{
  "n_layer": 13,
  "d_model": 192,
  "vocab_size": 8192,
  "rope_fraction": 0.5,
  "bias": "all",
  "tie_embeddings": false,
  "parallel_block": true,
  "init": "normal",
  "init_std_o": 0.00686,
  "lr": 0.00647,
  "grad_clip": 0.5,
  "decay_fraction": 0.813
}
Each number is 500 + 40 x the weight over the matrix's rms, rounded and kept within 0 to 999. Layers, rows and columns count from 0. Numbers have three digits each.

# down: layer 5 MLP down (transposed), 768x192, rms 0.144, rows 662-761, columns 64-127
# up: layer 5 MLP up, 768x192, rms 0.148, rows 663-762, columns 64-127
down662:491524502508547478434452504455448554475468486503539525456504503465494497546442529579532485578516492430545564545560558507450487437509486476487538513521525528510459505474571495391499481531436523
up663:455456475548490489469489441519466586483557432514463487472494409479442520400477521495483635471527483416521548481513492461510524566532579467478560491502553489391493511518406518480556505575480490
down663:416473478529529423401431552483494522454581498519522542427370524403555488531519562359502498477423428513414507516454505493596441516572528468482569493403546413475469456530514536429517533454494514
up664:451573476502457484480483535468565467508564487499450510521451476465490562485498440488516513498446465510525493520516460524476517512457475471531562505568511546547579464495524533489501562493502567
down664:520527416426530424487481474467527499566496428447530520497618504516506417477526441492458456487491468472437544523473547516446535503509520504498436446595481517530545470451573542523469553502496511
up665:488488445537467462454496463495480580501558455521503517503530421477472473474502573481425488526504440478535532527502502565546394458484482448554546527579545548526563448510509507532487524485482508
down665:557456538547504488498462511447495573503447504487512456442554496514456496451527566424487452487467518525463570491554479512483522446509505518448470515493452498436497571511476492523505488429474570
up666:531563484538445537451574527493543515431477564465500533441525533476488474448482453521496501489520428559536491527484510525449496479439462487530508491536532521538518524458456525515452503492446530
down666:487527508534413417508516444413514482455503448468446550507454522476533509513497504435450539462450552450449509469475449505521502537590515491395573459492506502515392493454540518551476484501499500
up667:485509468515509518480524480440455533428540438430437567545520483504482504495478474525439477488486499530508500525536517525521471461592460519524511428514521573462557532509491554534529483515462524
down667:574466548487463485572496450571521456526521525536503425494436483528463478498500397520464476441413464511501549458505521487490547551519494460517527522518488506487526562520497533502435464469535500
up668:488526498484505551480507460456436538437532592445523529553486534441514501516472523454496520507541549494559471525521508525524544528495440581486486533456456474468555447456476424458494490485481524
down668:465463430507553458565535520497553455545510431544433530462563437558463480554508549529459526546381409546466514451537529517529460500556580391487507491533507555533465588539455603478569433538521494
up669:517497541521478470397427531526498482535513479562502469610505594498508417503471479496472511465453534502568511537515476520481466553492567536503507485461521437546550528449520445471507483470511489
down669:405465461516492498502532472546526488473507479527529514456471468515442561506513515489552519563571473435479548498459499442461539437517515520530502562503446500515546553528528483481533520542517455
up670:433543478436530498510464489499492476573499492434518561489607502513458489598525519503487404486496520523506494485444482500491517485528540503461482512420470555527514583561455518541486489434495493
down670:549558558483517454472450478494529503472498522489501608483561518507532530476543526507525480528504510466486500531532539579478475451529562498425532494500516461517498460513547560471500515450497513
up671:497546467465499501455544448460493515454432531521489431455524518498505405515528488471549561536496516496525497527552462386474517526444523552563445546494514443526483473496557468532504501426458490
down671:522495495452562423525544494604490545457474489507538503488481507517503510471523458502456512480563556533458584510549461480534473481504566477491529489458503579494550450495529470508488478483498555
up672:535490527500495555465441497480522444528502461538485516460473518431426545523504456539556520503502473421496505449502427529510467548549540538528555488544527510444494446478476538403544473526484572
down672:520458506516483479494508564507428506495492500580519506509548481634441552506470483483442567478421466525499503520511497462516471446576527583553473455526416415455437483516492432529591561528484546
up673:500483490555521566458519463448547477525601456531447527544551492539517463559441508510443437551477521441521450501524560526457425496498454406543470476533481486559475408545513465554521466486578622
down673:589432445550491477602459535515522427551458558502491513525517444480576521515542550493438465552494481523548465518489523522494612517509475485556404513535523452520489548505566514579522554545523485
up674:460438542524512476501482468533486444488470507514506482551572557483497518495536467525368555549480518516587533513488472511490480480513532507477480511515505510527505494506473435503501508546523508
down674:557525526525501566483525441480511528519531447536481521498554491498460493539523503453514450496517502537510471545499527429521542510525439521500559501517473465489518544530516575487396502528489536
up675:493494506474463443493510422483493479440446571545496493582530503502512455504488499522421466447513487523553435441560434437525513545527501538502479512488522487531493512411385508525543508425533543
down675:508412467456470473509511550487492562512515506487579532499482503444498456507500482452422524524511547543533502587516491561477458476470453524479503501537483483405456490448578440485506504563483507
up676:518473492510489532485512507476565464456549422514478476541543469457461552501467518467418454447496531555467516541522568471439480468411462419511480519589553529572476464507491540492440530519486528
down676:505433402563559514477572533517550563467519481546450553549478472508436469525539523504515467523556420467444544506502538599526446540487491453581472380540521470597503527441484502403461436514450474
up677:420548534414658524520510581452500440555516543490550508553483593602524496397505500501522497506497525475522565413530475539553586536462517519464460544436499535524455580568495405505520487478429465
down677:518470503532453558487523595509508514509418485434593533481472485539522463455511480535531541463487548525542516471442508437470383423446557455512483527442498500535448411529489467517479530468447418
up678:424535480513468510538452532461518442441531414514516577532532502493536509578477528443493493420429516461494477594480535510571479513491537541506462586467488529514445540466444505472521495453452528
down678:527574495480487500506520465528548519514497522442570488563475498527546489502370511491565476493518470524538464492499449585472510440474531530463428486497449524547536469505567511543420522473522504
up679:492514508555550559499545435444478563464491570459455479540541523454516468512543514450490456497473443438474541461480483510507512476586454540461518479508491473519537514492507543464507466483404533
down679:540487434491502519498476522544486486499508539551519482502487438428505588465510424496491509528546527564551511488555519506510488497477483429469500513451516467527482567515456467501512482525502488
up680:477498488532526500563494450477484545551482441498498575450481616450510507489565477550513499501491509524439465488555525508519503510532475517514451541494511514475465502492505492522383491590546488
down680:537499454501459465446521511503490510460525521523472584449489361561384475555474486470451512515515474548543485491407466505463452464485502533474533510499570472576523495485439505521482498493494541
up681:500543551466543496477501515531598449492539504510537516468488528443556488480492441470418515549426515460529515552526521557455460477522482447496475583468523513502541579501507543547494551527513454
down681:524500519517435543496565513460532514545529441523514495536425496476508500503444499486543525584548526478540469462502552513549424573553465542464451472564498480582511513507413468483491482488442480
up682:484500499457456541478533548528506506518474540501491481471543488502479455466470583425532464576457511446531479480459554485456516513473550507456569455455489499543420527481518556512580539525552569
down682:557530460494523424510466525563455475451446419513551558486502417402495502527449517516433540537530542446512468499514465560491466494488535492557518548521526498533476519552455547531508500534600490
up683:515488506473501495546517542405516524455470521505484531487507449555498520500527487478591542504453544499502474504598500478551517559453554499497489536522576537484494519490513512474542558553502486
down683:426524514433497456548538554529434567454485460475554504474457534553547509462492617586501494594519516486516551451564531496470463551523527470507433562561538475530529555407543485465480413499463473
up684:490487466513459488512486469515511415485444527525533609548577503475524472483504470460540455536523487485519494541532530508527500501493497430473576480476445528492498465498530529451502530497551474
down684:521447527561464527499494450469491566488524462423514517559473447560559512546464456558475505515456552491518526517503507565515524484505497490561544530541525554492486530513463449500526491464472457
up685:443518469433526485494532428549493502502522486511486557470551467511494485511460470474479543453535536507469430488578530476512503510527503507528511549500513516533518451465483528539540525484421527
down685:565506497447506521587474548431547465485509525484477464531476566552536518522536480480452494520461507531531532516470475396566519522497518529531524491527504431431478586480575509497578507537552444
up686:522457509558525528422452463484491475569531475442460579515546477477541463450471501517532457557516520519458516481595514517519489529504484501496475494515542468550488487522509520494492492505479525
down686:430500461448572490540522477488529548525535502487519465510459529458477446528441526527487503563458505515469552540536471521488504563506554514535489471461523395449529504522505552508474496484572528
up687:539508453458532443465400532508491478478487535503533445559502440446504510478522566494420508501495437491525409514549464451531552462469437443554508594516495470498521522514512550562488482530527408
down687:524511520525532573449459525529563533477467484450485491529459544514496556482491483503543462481477467497461518469513584494512528502502500502474444501552499454495525459450541523489563545501454520
up688:469490476526488432486516498527567481424475583485534469551536601527516491487537528462568499469487491543540477430543523474468527476527482458399502445501465498497588503435607559457482489471518520
down688:447550455484550507481493495579451472491488537470427546398469517572488536492424451437498499500511498447480501582501517529517485476472445499526570525492506498449503529474514461511436516533467533
up689:596465390448514485487519504493608518545516485517504585499560502554500509533486406434514511499527496489551485522357551471539541527426555520506559431558481492465448463522519541472564546533553543
down689:542502483525481549439388553440498497526457553503454632450534529444569547455502460549525555523503547545584471439468545511461574489414480471445500429512593352557438546505543511517569605563450580
up690:484505503457640544502500570453512508439493463542473471513426480515424533516446527479487462453462553455525508564561427543428584490547500492502483520460543582497521406514475492478557547523559535
down690:610488546516520506502512478517403487524502456510550502496556416518479449488539509542508510573431493425517487466533474572521551569531525457508439487541481506481588528533497439390568442607435443
up691:564544540520497467455485492423441483535487517467496607510465548502488486450488544487479520496498515457497446482540491506412480520534483473444529543564447550494434516450471548536521458499518525
down691:421444472491447515531540507505562471522424521536542460469533473516463478487487495457540492535531544489420481462547504484491528482562499556552502377437485491519527496459547556506488484569468487
up692:531556495435532497394487516526494500510506522540523407536474425543488521455512544454503555569536417476542551558544513540576467499472510418560489531469444448460504490531469481478513467488467536
down692:484471519541563499520500524409439482501501516534490484543468517438465497459503501532449474574480506421529592529509559506534504470535544545485473487461472511484539430555538564531523566513456473
up693:526480556521501513504552438528501465493490520543493488520475453534500417479467471495553443560424512487485526480520490433501449473465504511449505503503541450594440501528558573504534590527472477
down693:516537534526483441542562452482568487537513530531507440490479492524486470599490472461517483409573549468448461502534500447499502519500455524512473502478451536529488471539539501490475482507550533
up694:568559503460546514451501476485510510453502534532526534489520502506500504503529523550517493538519516407487545522398496490516504496433559507483530424481467530494482474553480545512494490453486489
down694:525491449491529490538508526518498477475551490456565509432440462588524521532481441541606545560487470542547508559506469506454489463422511556532509456486480474486458515489491521518522459465550541
up695:456591492396522505451528538523472474474491504510521548590541515479445483490571493473504480560528494513451472558563489542487529518543540501532444521519497456495540477530487541454501542518487463
down695:501541475483482571550522501459493496500585576518497460502474449539524476562429493456510454567513494532552517507548411451531435520467406516450502458427533538469465540495528432509469503492532494
up696:570476391486512524479541423563562496526509546449436522471466479472506459523512496505541491556481508442451471489524490542557472537492483398536490537505493495498464455499491533478478542463496540
down696:502476475397437465547555533522553555540508504494545484440486494499418481458480565495458467528408485403483489497521448480511416560549455462559546526560586542494495459501476490528514578518457479
up697:481495530519565461493515416453464492513539433448450476515542487526540473499427499506496481470487500524511545484453439492525511517543461484476521535430506481524497508515475504543513522465464483
down697:521521480479463505465522541542540485424377475448457502474507518505435552581526508486540508474601466393497498471466544469532501576480559479515556507538524511530519438503576545509423503527474566
up698:482474487488501486458524408448557453487471462452527550514458600500429468504499419520476540463502563572551463423464466471537518543455539470456491437489478550515526510500493517513475513502583489
down698:463480531515609553514522466519502529477477495522533570449515494529461514538476507555492528528504509467421508533500506502463512520450486521516440434484499520477505533434471527521495500480543554
up699:472477475492486473534532443475465515511484516471505475494532464453510478484445472439555442564497517474463468519522544553479530488485441469452433499566599510433532489532513510512510464514438485
down699:470543522495440462494479564546556515537481512523487538592473582474468509484512424481475506465457511480571458569478406525578516517506508535534559494447489399449477532502588524527487513502513516
up700:449567598496505473534491530388596552459471485538481594593546529537486499491480451503460498447449475465514575552547502511426463479507465459512490474488550553564497519530576535472470428521495525
down700:443527531451385562482576491487484503467494475435457516495441512474486472506494509490483461446468546484478432446520433488539530523457492549498527515471518500528548502514527507503490525423418496
up701:490453485489502546476534477514578542485510511519493568518512506492463487516460482487508486544445446513521488561580455502458518484532594579460461479524557493447438438498562510513535470454511508
down701:513549526509551491478577489442452474498552471509592488556525500520496429501541566504500446481509519455491514555538510532486458559535501505436555518495452536568502509538479505476492476534449469
up702:453513475524509393454540505529521513521435502476551520511493413544401554548541563444504475526462569455514538555495446429511507537503532536481428525509544482426441572481416603590462526489536384
down702:544471507577496432531448491520494454502529507581535519507494462512609538499503477509474603517486470532523480475498437521456548497556434449393528537546521546548483475473498491517568523506567440
up703:512518526468546427500498523529442516568512524489442503512512466520510494480472521523482455588489495509537515457448517476530478563529483510460497499479474469466563506506503486500527548511529533
down703:475517476561475542551491460524487479481538461497416451469544449545437514532555425506463567447537506455474541568497567540512474516421534526518513478459465538598475525533430558481450414498449485
up704:417532488537480476528467448495596530582441470484410491517401411521420485540471488436563444496439545436471542571500523543564544527494407603494468516545430398527474509546454476486466526548569527
down704:501479524576497526473489535500522658526495426477505482481466439485465518539487400472504468536363500511552491545485554527536584492412462513568504491495380389498500513439509449485460464478552510
up705:489610515478476507509581491519563494575584493497474569479482425513538489555453573564418505496475491437442466563542474499542479550506441581497437452496486587586461410439550545452394554523444519
down705:453488530596435476484470519513460431561514529429441527452451438504533519529445476485533585531440505528482534468525457545455487491474463601446443512524613518480391500466479516475444464460448495
up706:524523548573502471541438544472514467477576467566502496536510487446519456506490478537523442427514494523516624490546470419502463505578537453457509521552494519481608475488522588486463584523525509
down706:471415473520500461521532469536498502463473549495461501447562515524518531453473526482487535558492468514513456471437488504453498507424489545511537436508507462504496451490469454429456438482442533
up707:473505532477529489456486520555553494548563584503441567462519461496531495446507561455582540497481504502571498512433499567498516463473426543490509461487429528491488475572533529489503510448501499
down707:538516502509572497545503576460477480466444463455416557538476555541484534468485511475440455563514464506572513571496451508614558418373504491617479486468538539509453503528393463468550458561525496
up708:430505532497432481474511461511563525472532506504518533513536493412549510458461531527509510456466510457543550519504543546536493507481527396509437565494501500484438519448508481513480461487547467
down708:411526554493504490532498503502560477556455445493569480522473530539443440483516484506530506523509442483416435479494482537516496502507466561506472510457468464499534514540523447551582550435463523
up709:473540486437531527543533469481488517555554488493505575517505472460448520489543490499425515473432466467542521515479524422518486524485515497515471516467533444494444509535497438511578499494464530
down709:473453469509495458545467486479492560479462609499483443493525501546529569558488509461514517500538519520433369512486409553498491528539440554520542491524533560525494465470426507499466472472500479
up710:462455470502485417515443415519502472452540599494554516490512550494489519479515470442555486544491454491514457463431497428543517504541503434515631456474503478499576478490566514553495458502511494
down710:510399444454540453604482612512442534445436497450444473437513546610499507477580563528476496527545424562530537445474526457508534598413505553509497446439445502521561545526465492556494445546507465
up711:456497491483486573473470514485526503410524498453561479495406447434472482569505509504541448477470484518459523497498433566556500453478452517472532528506473517460502540526472516517582517444535477
down711:461491548424559472571530467505459529580482515579558467454496525482491480444518503464493476477464551522535540485511663462461530501485518476473578566471534470489539520500552543492468500444448487
up712:529499500552471515488468477556467449533470566498477525471521475517537477579514492502466536465449451519509570501528548467520451525513472473469503510488549512512474549478487425500517420499413446
down712:608587500444477539483504442507497560498494508534562425492469494510461480519547534577517531503468497458509479517585467533521530502582488522539489540477539501533500561474456476464472444465524540
up713:500458523494496501476458519494471516591530472583518512453578509497448512468457456424505474502453501588581530546546483497532437450535485461497515515555496493453528529520531472456441526503518521
down713:547536556488513493497464552534511456544491497495498498495505545401440562543498531500480509562494450491484478489450523470536489509500541555500440494553514518527468416449460467473495450514467492
up714:552510444476504431484522540545468477508460514484578514506496566476554509456508552507525492518570533445483477481537585497584518450445480537477573478448555562474520573616565482470455389521423498
down714:454525544420480554454549529512459524471469496433498489450503596562482519451549507456527437498642534429522507413457593534515567519462458444534585444491555568546512435499511494502479477552412588
up715:503488488465499510486452588520491538430492513452487531465534485506498465498518447474461485437494520468573542411545525419492519535531503459528520528445499461526520519504527487489518445538504470
down715:483573521518421445493515481488504533536525461510515551440541545507485512493499484486500464493519508494506493453514422567514519586519500487527449506463526481508480450513483534482495532510548524
up716:523514469516442514426477551493436466521463584402566429470513505488524510467512490526501476470526544466503520556473554551474461507523502451541456514543554512517499507483453460459531510507473456
down716:511474549449532520518479525476467572503478504541532453514570591523463585558503548488449498455521466412454459490474463467485528476465536541577543417533462484569538452409524473454524515536537598
up717:525477466501493487540507532474464474490540501525525535551516541520516474519510482532462561546469483521524561578463524493503536514526449470501473568470463508466490494453524451486559490573541508
down717:474533519468440610536500465538455487511499476565480525536473558500484498508506463439475460419501533549538515533523457579543470534488492612562471486440547468524439571477496564498430493540469470
up718:591553540484442512504471480435468558465445589512553477520557557487450514533514510526519509438486482522471529555561512483524483535511496534471468498482514532558509500463485496435476476536500481
down718:522487456457506477506568539454513526566497497470495452490550563421503504499474543515547536539555453504509497480473509567407569429427468478465531435456488592547519553467551540534484492465510504
up719:514450460481524519429508521496421470518552505465435483497498506537425541499497547509493399591490574450493460424552541514530476495488533470515476455515388514470426496420462491415472534527430541
down719:447417487505510523456424610491542601533455491485491552540463496520537517480492481537538460473538527576489470528537525538495585563444536574462633496468457440417495517440520478455544546493481594
up720:502529541475470499470482465501512431482463482543437508524505427559541498473500459531488527525505486451589485521552522455551546449526488430495507569521504605522433505527510473498457483459480547
down720:449473541460420482487560552501548460494513480538478473426510493489508560511503473527456523522543523508493519449560472516428520570498536518480463505453478592558442465485518566470475433518481488
up721:583534489506450427418474494485480490505506553466534484468500537474550553453521518511454577463586506497535517492603487492550507464501483537530536483575520508474534526460511536482430484460581557
down721:456504513491453530436490521527465454498544509483451500447518529454519561436529507493521477500534454488493446485536495534496460434541450481530471514523445506492470522481446563481430522455487558
up722:504565536447512458435501510534480440522574455486540481524576495554409542470460508475520467454478515498592528550491481589532479433464452457467481517458540508559508454475478490541535484563454502
down722:538449545524458538412523489535510470498447457574587496491544460472477414431487464462473449500421474454535589429473553418508531528535426494490448506465534410501501498496503480501488564596400576
up723:511502487460492444497485429538449535520444444526525583493508572551479559466557502501557517463522508522478540534461534544498484503513541441501481514493536519481500501532512561556482542531525540
down723:491515499478561498489564550494466542502497518510570408489481497518488493530436448484481523522497439571533520530541542455459486487472496479459496440515534475441532520483540444482486410499526505
up724:447497485532524497545521427489523511485476486495499495503494525564483497505540579532507488497533478517514496499494550557418468461533472435510526499508528508558535507518453460478520501533452517
down724:448499486472424508533505477497561501460473548453444488534490466473474525539448431528500536460444558434489474495480425525536474531466514504499510463515512516542538463507475538472470523488497532
up725:514492483491529496444466486524448442523490478494537490463458521484504458440491480560503495574418508395520479502481479481432425494486564507576514565398521525403488456516444432561583433465598564
down725:529515525497485519515443550513564565456544544518523513413489485525545509489518554493405507478597461571468490514548530462527509511501466506384464501469509541452512523437490515453500551432537525
up726:469445541505471488457472485570525481535526349516540554459448531447438547506559510500484496503472502468462447574513620505507519515482479500445488608475570544484493485494497454407467517508433511
down726:526447450500534525537499510567520528466544445586507507526494515512517474490459583467470551464441530485505502442451481493452438555486476557444542509453487442470496440484573469463498595476544559
up727:429575494559467588435555493500479538509606518535538510494496513486498468519541507522529513473474402416508538431456466471430479516507524510491571528515573441509442532529479519496537520531529506
down727:534515555471555452586545514487515527475474479535529500455516541543528537496480529473469521512480510535453506499473485523492532487502535552492510473510491524493540510496500500456497494525408440
up728:464477432453533477467377453547481598504453487435492489474575490521365480399482468554549549476499505561478457503528569532500499491444487563470561489451594550469440445550414500483439422551475558
down728:442514442567423463515519512503515518545538584452529509476424499476501433420425430552533499501474527489523481523530468545495440526444505487495501468497539434510466417505479525537479541550534472
up729:534558516465497568616521479502470517526521586464504537490607466482510434451535484497443519521527536536536484482482470529411412429588541463525530539498557564459568489529514481487483463498564526
down729:513499488472494565501484489485510506565478550515499488532550464449485503474510463551429547424471536476545449492484449473488434463475437561520501526511533438474472538510541575489558477492453464
up730:552571508520542508469457509564464464456444577422501529514507516474452506458536499524499492497525558518523487504445486465528494459494496455503522463523543513490550515535558461569541495512497545
down730:508499476538501531505525509553449524533459417540498486434554507439389520513482475447563458473503522449473558550544435498509479555490433472580484543492516529542513477436418456553527493525428515
up731:523511486504520568542573535555531506470428420513458464546500468562471498514537414477467502466485502505528478458568538448519498487493506502516471476517455552514503530535497531497528539484486544
down731:494508483553501451457488475533561498465466479396504537479558505539496467535552537483510530542493526444515525460495518457439545507472548509452451465520525476532514476564460528573577514455448499
up732:470500495434515481458470463512497483521507459596553486499457525473435495487561474511544491499497457533588471488475542517532492452509465583497534416530524547489548493534479513618555424498493521
down732:509525525552526463424437539538532497506552496516499485500541560421539468517529523523512438476484533480519524466500475469424494491524484562487478527550490526561425552573502552498447555488512567
up733:460467509469446473471498610538429500477494508462512496579465514491582505486517506473510474511490377513525439442500515542456550475490549473456549504540472450504510467511550430493533457467366479
down733:427553490537434494536527424447457448437494542518514503520454506505518443504496504479507550517438532538460482537448447488528464466487538464422528467502533563462426608487548490525568594460485504
up734:412475511490518498501386486447511503527453583565478475498502416503490501512487509456468535536461502592593468460471463492485509492595564423486532485479513450554517505510526624470529455480586499
down734:473516489451529590457543489530536543409411515513498555471487527517505539472505527515511470432532485463441423462525533517562560466509505404491501500532416478480646581525530538448519545541445478
up735:541538500523544508508532456578541446515467424500435580452519416569514550492524502421474495553496514491506467504498558458480448440485427499510610500451498491536481538485471440484477543553515547
down735:488467449501526444497579428468508518548498509503430510558491405502489480490514506467532532559486522602536515524540502464481481443492476461501565505532529465468430526487429516534518551500587500
up736:542505464492447545512488499487489482485491502526499494438455536489542540412554587448492394466457518445588480497448494528548469504530458552491572525442477524443463532501514435510498443509493477
down736:547505515529533569463558601479499542439564497481438520489464581498494488456418523492485429472557476541475483529486493528450457459476466491530470548499459509515550448517522466533437431503520450
up737:518498513521473498514468467470552522484451443535409520498561521461603483532551548514506517484508554531503507522488451502443530529511513445509496488451539498467533576462569446462522483511464549
down737:520468505471529499535491556446513450503467491501497501502491503555509492484487558509489512521540455519531453502509512437511476413479537534547518527479389512475509514551484504472476497546559510
up738:440515509498514465467473506510571554491482490511592497510443413456495447480471465449471528514430530473510443482520458530495448497480503538428553473515488541488507563480542561533527424516525607
down738:510545408450472458605567475587556471461511527545540506494493535518493523530487560516431524530478460431447466546486496509533582512404486454450367513501589521549447528503480501474497540537503458
up739:486566451429471493542475348483580551559510471410436473505539476579530518458536498467486442564555545505492568470485500464488437499498513472500531455493502461441472530562508581488510478468518508
down739:457513422502495604479536417498499474460497484418509488489435522521578499490531547544449459474527480433474531411484425460457546496499501470449526516457529470464493492493493488500459444497457464
up740:446583495545502488466539545553569503510499539436472551443563414456545500512497488472499580484482486493527503476453478500449490529446535499461504490532498538499509581453542459521455485477438478
down740:509465464480457477522486451489486487488498477484501492473542450454518556533554487534547524579557526527476537490556533559512450448521468472470553524479545515549506511553506466506531448509525512
up741:492526473432527461444506467451506504500499457513514553496487502472561489486450565545501465490507548480439483555489502491437493508474521483482514466520471442521548542549559487436490534498546511
down741:539469523427562483523482472506441479531511527484542521511511539494516537494463483450493542466482540530434486520518492507461464522468444484503485483525475494452456531468497493530475521500539497
up742:508460521532542580522526478470521439493524497492463485464550478535534444452451462498549473513493510474546582589569483464471474547435500491540468564554444440501507517562535513485504441464499455
down742:524573432504513537510506569523498461472503551536493470549412499481489396471584481446513516532536522477402567460492461567463501525474465500533468580513531454552522470509467432537503486524558517
up743:493500488417498513467530536431516510429557377557520490546470477482540474484474575501458484487452522479494528493474495486436485518485489515475511571432509575515498485521506543482458550474477537
down743:538467548521571558514486506464569481485500469456497505473571626437506509490488491541494511564564407535460507479507477531488439504558553489499444483477447503500483556545534444452507520468536514
up744:504491494532497490482492540541557479503461513478467468437474533538509507492502484479462427447552512472518440515472487540446479514472490479462536506477468454463570484476473459413549474447577525
down744:479589515419459455471543502495507469464532495473507507540521542455509420517560505496550464522521509469447515483508535397464529477524540443505503476475494556536447494516485473529473470505464467
up745:494521494438494480541514462464480527537503548494512465589508488471458499415525470459522510524525504537473523470494426569546498477446546537446584474482540502519543531536508523442453478455502455
down745:495503412570560490518489481524526532490548486492543555441530532555526460573440509502459510435575537502517539406441575499486561501516498491476513503464499482537419568519441533495524520475468517
up746:468427494522522551442466420483537467433448423442501500508540500496471554464475416528516538564473548485476501494477433479484442524485535512444523473544473434504464597438507531482542510496362458
down746:507447458516523598545493460518480501476441420528530609470506488542447489590520490504503491495493466482477537504520460503508578532422576577540491468523478466507541533473516517469527462456534534
up747:547456465408517527507464551508493500449545430479456515466519464496395486521489486451514489528496439483528519587532513474504515420496514474506464488496520491483507555468505498520477543516465525
down747:465516538518452474579510492502547522507491572463431536499511510490490518532509462481511521497592530507506479472560465495555609486497512501503511506498525524481457516527501552434550504480474492
up748:435525509498527532522526474522526479520504514525516482536432492525536458538526475469524552527483443544420472522534561559538407534542474497511471549567515482499493460529539499501521566526550535
down748:510455497458475496512455515589507554541489488574415523480544572511494526460482521601468477462488522488490555472524485482488557481509556522508517535466516458522476465453484463479480477517476467
up749:498414419496453461526473472477527465464437497485479500506537523490498501568544567512588459504454545514561525584461505478489543478537556527564550442548502516580460539457447514612478521508540505
down749:529497540561497521578457501634557554536463521474546473460475532502431519432547541523546548526566489401478417456556588566439455487551491441470524455510492545505500485477477458475498467495511506
up750:473519475480451470512482528499549523528493478547534556526511499480495560523579465516425552526486587526557495526512466454498502480567466471485453532539550569466500457572523483433484467454461544
down750:475599470532558491499597487483522408543503451531532471482467538434439500461531524473473655561552469486518449529462569423597482452493475469502505467498524535508605468473502508482536494500514578
up751:517461415515496510495500483503476481461504530431500428598477462528498518550461454575516492466507466471515491533418505524530499492526484511507519540475425487497528567546501502550555534492454476
down751:493557475524490464472474553522528461438456455445558537441553526555494477470548496513510510493522521473527520459483458434483420512441518545527522531523506542534473470498527487441479496426495448
up752:478511489519552513485471439509540432582510548548519460533511486526564427491507568477498399528474470486528447541544457526531529547433546518501447555517481549444527388476549575497552546471468466
down752:449493548506505526472507475496522474494491578500499562560534440557574434499492533538504452501508504470576388483477525487572457594421570529548532505534597585491457444559463463485587519479519569
up753:499447482502477544467506558529480458487526467567465569489485528484442474494472409482457499523398483489480505485502474531508463510500517532485489553488548377432532526506455516479537513565543521
down753:500562474455559516498477562502426560501484497461502564571489485445494530514497446617501521536480447513529525445521551519430411478443484526526461550521483453525534383492455496518446490452555553
up754:451466544533452457486547417536508520540516490489479472500482474459496568511479515498577534503502522484480424516478458514543408521470509503513568499443521570515491516513541460528458474565495495
down754:523437457453522501549508570470505453425439445485481525474471542518517486498516505572493534477587532506493551534550476540484547506547485517538439457421544529509588497486516486430482507497457499
up755:478494508514448513535487458491560488487542487496451451574449531533491499474481545466534532421506450476508537539513478538512520525544555559451601443508573531539520474532462572512529553441548494
down755:513540483534530513521523525463432466551533537497564530472467480515577514506532459432526607456546607570524503487464507526463507625574480528485511579515564588542443569517482491512548607482472522
up756:503548449501518482478499454539548537584521492551456501454524493511477448534578521426476535546534540451445473484452457485497413548505532463444491551491520515467558491517516537464518546515500548
down756:542498504496441510436521496561536481484571518492571541478477498452526465497420495504516493474551494552458445426491451429475423448498527525477476459508494541533484488461554524496488568435556489
up757:533446456501482486544506498452505550506500487565465508486499512523520490488516520449480476552505465493507563521561421488430486563559449515424513508453536525508521494496499466546477506492468544
down757:476532563493516552398509474534543458497492521495564455524541516477485503522462425483540491443485501503462478514451540478520499446539521491545403527493407480522496526570525483516529517474529444
up758:517507596448501482495495515457500553565533536503522515452414483465512430522486427473571504488471550564558491471430501572530488466441581499445477483481530471522551497433423556557495514508477503
down758:484412517542517483494600560518538451385495472495446563499511454484415471444497529489403442546472453506484441574449456542531409434537437477548481468427496444513513415495505513400479462501482493
up759:564520511523523472485424478483505460508547473488496580562455469507478477473503501451474499407503536552493526523456464470536508491559527511517516543546560559503492485490487483451528468455469478
down759:465456535473575595428531500491550457506492496570546523476448432479468465511504501497622446514579518455511514582491513495408486489445447556529471398493561469510468460444509513488522483551476474
up760:472476506505494475566523507504499526440444502516444445488495540511448553533580492454482527554512485413480543488508480541503507458577438534534462521474546548459525557462563497505495534531448487
down760:530485473476561488493540488506483472507456510529475491508471485437513429492510523491505507478580491496513553491541588511543467535444548502501524503502467514511484498568474502474498505483505495
up761:463496549435489396481524479494479508524508472501498540525490471394511530504503490513471472532548551505522479543504479511545529528510459504519506469505467473514530507483530485484501484564560511
down761:466492507494543540547493545562507515462529521512481474461474523509489470499518534499529525474479507432481487490508527469454472440502524473535513559480502482497462478544464498537469494523464483
up762:496488512431446476509502479511437553519543489521481496456512497507467517491515514537480504476480423397435430533489551485547462495467472513490471526445520497540531483474476485509504492557534383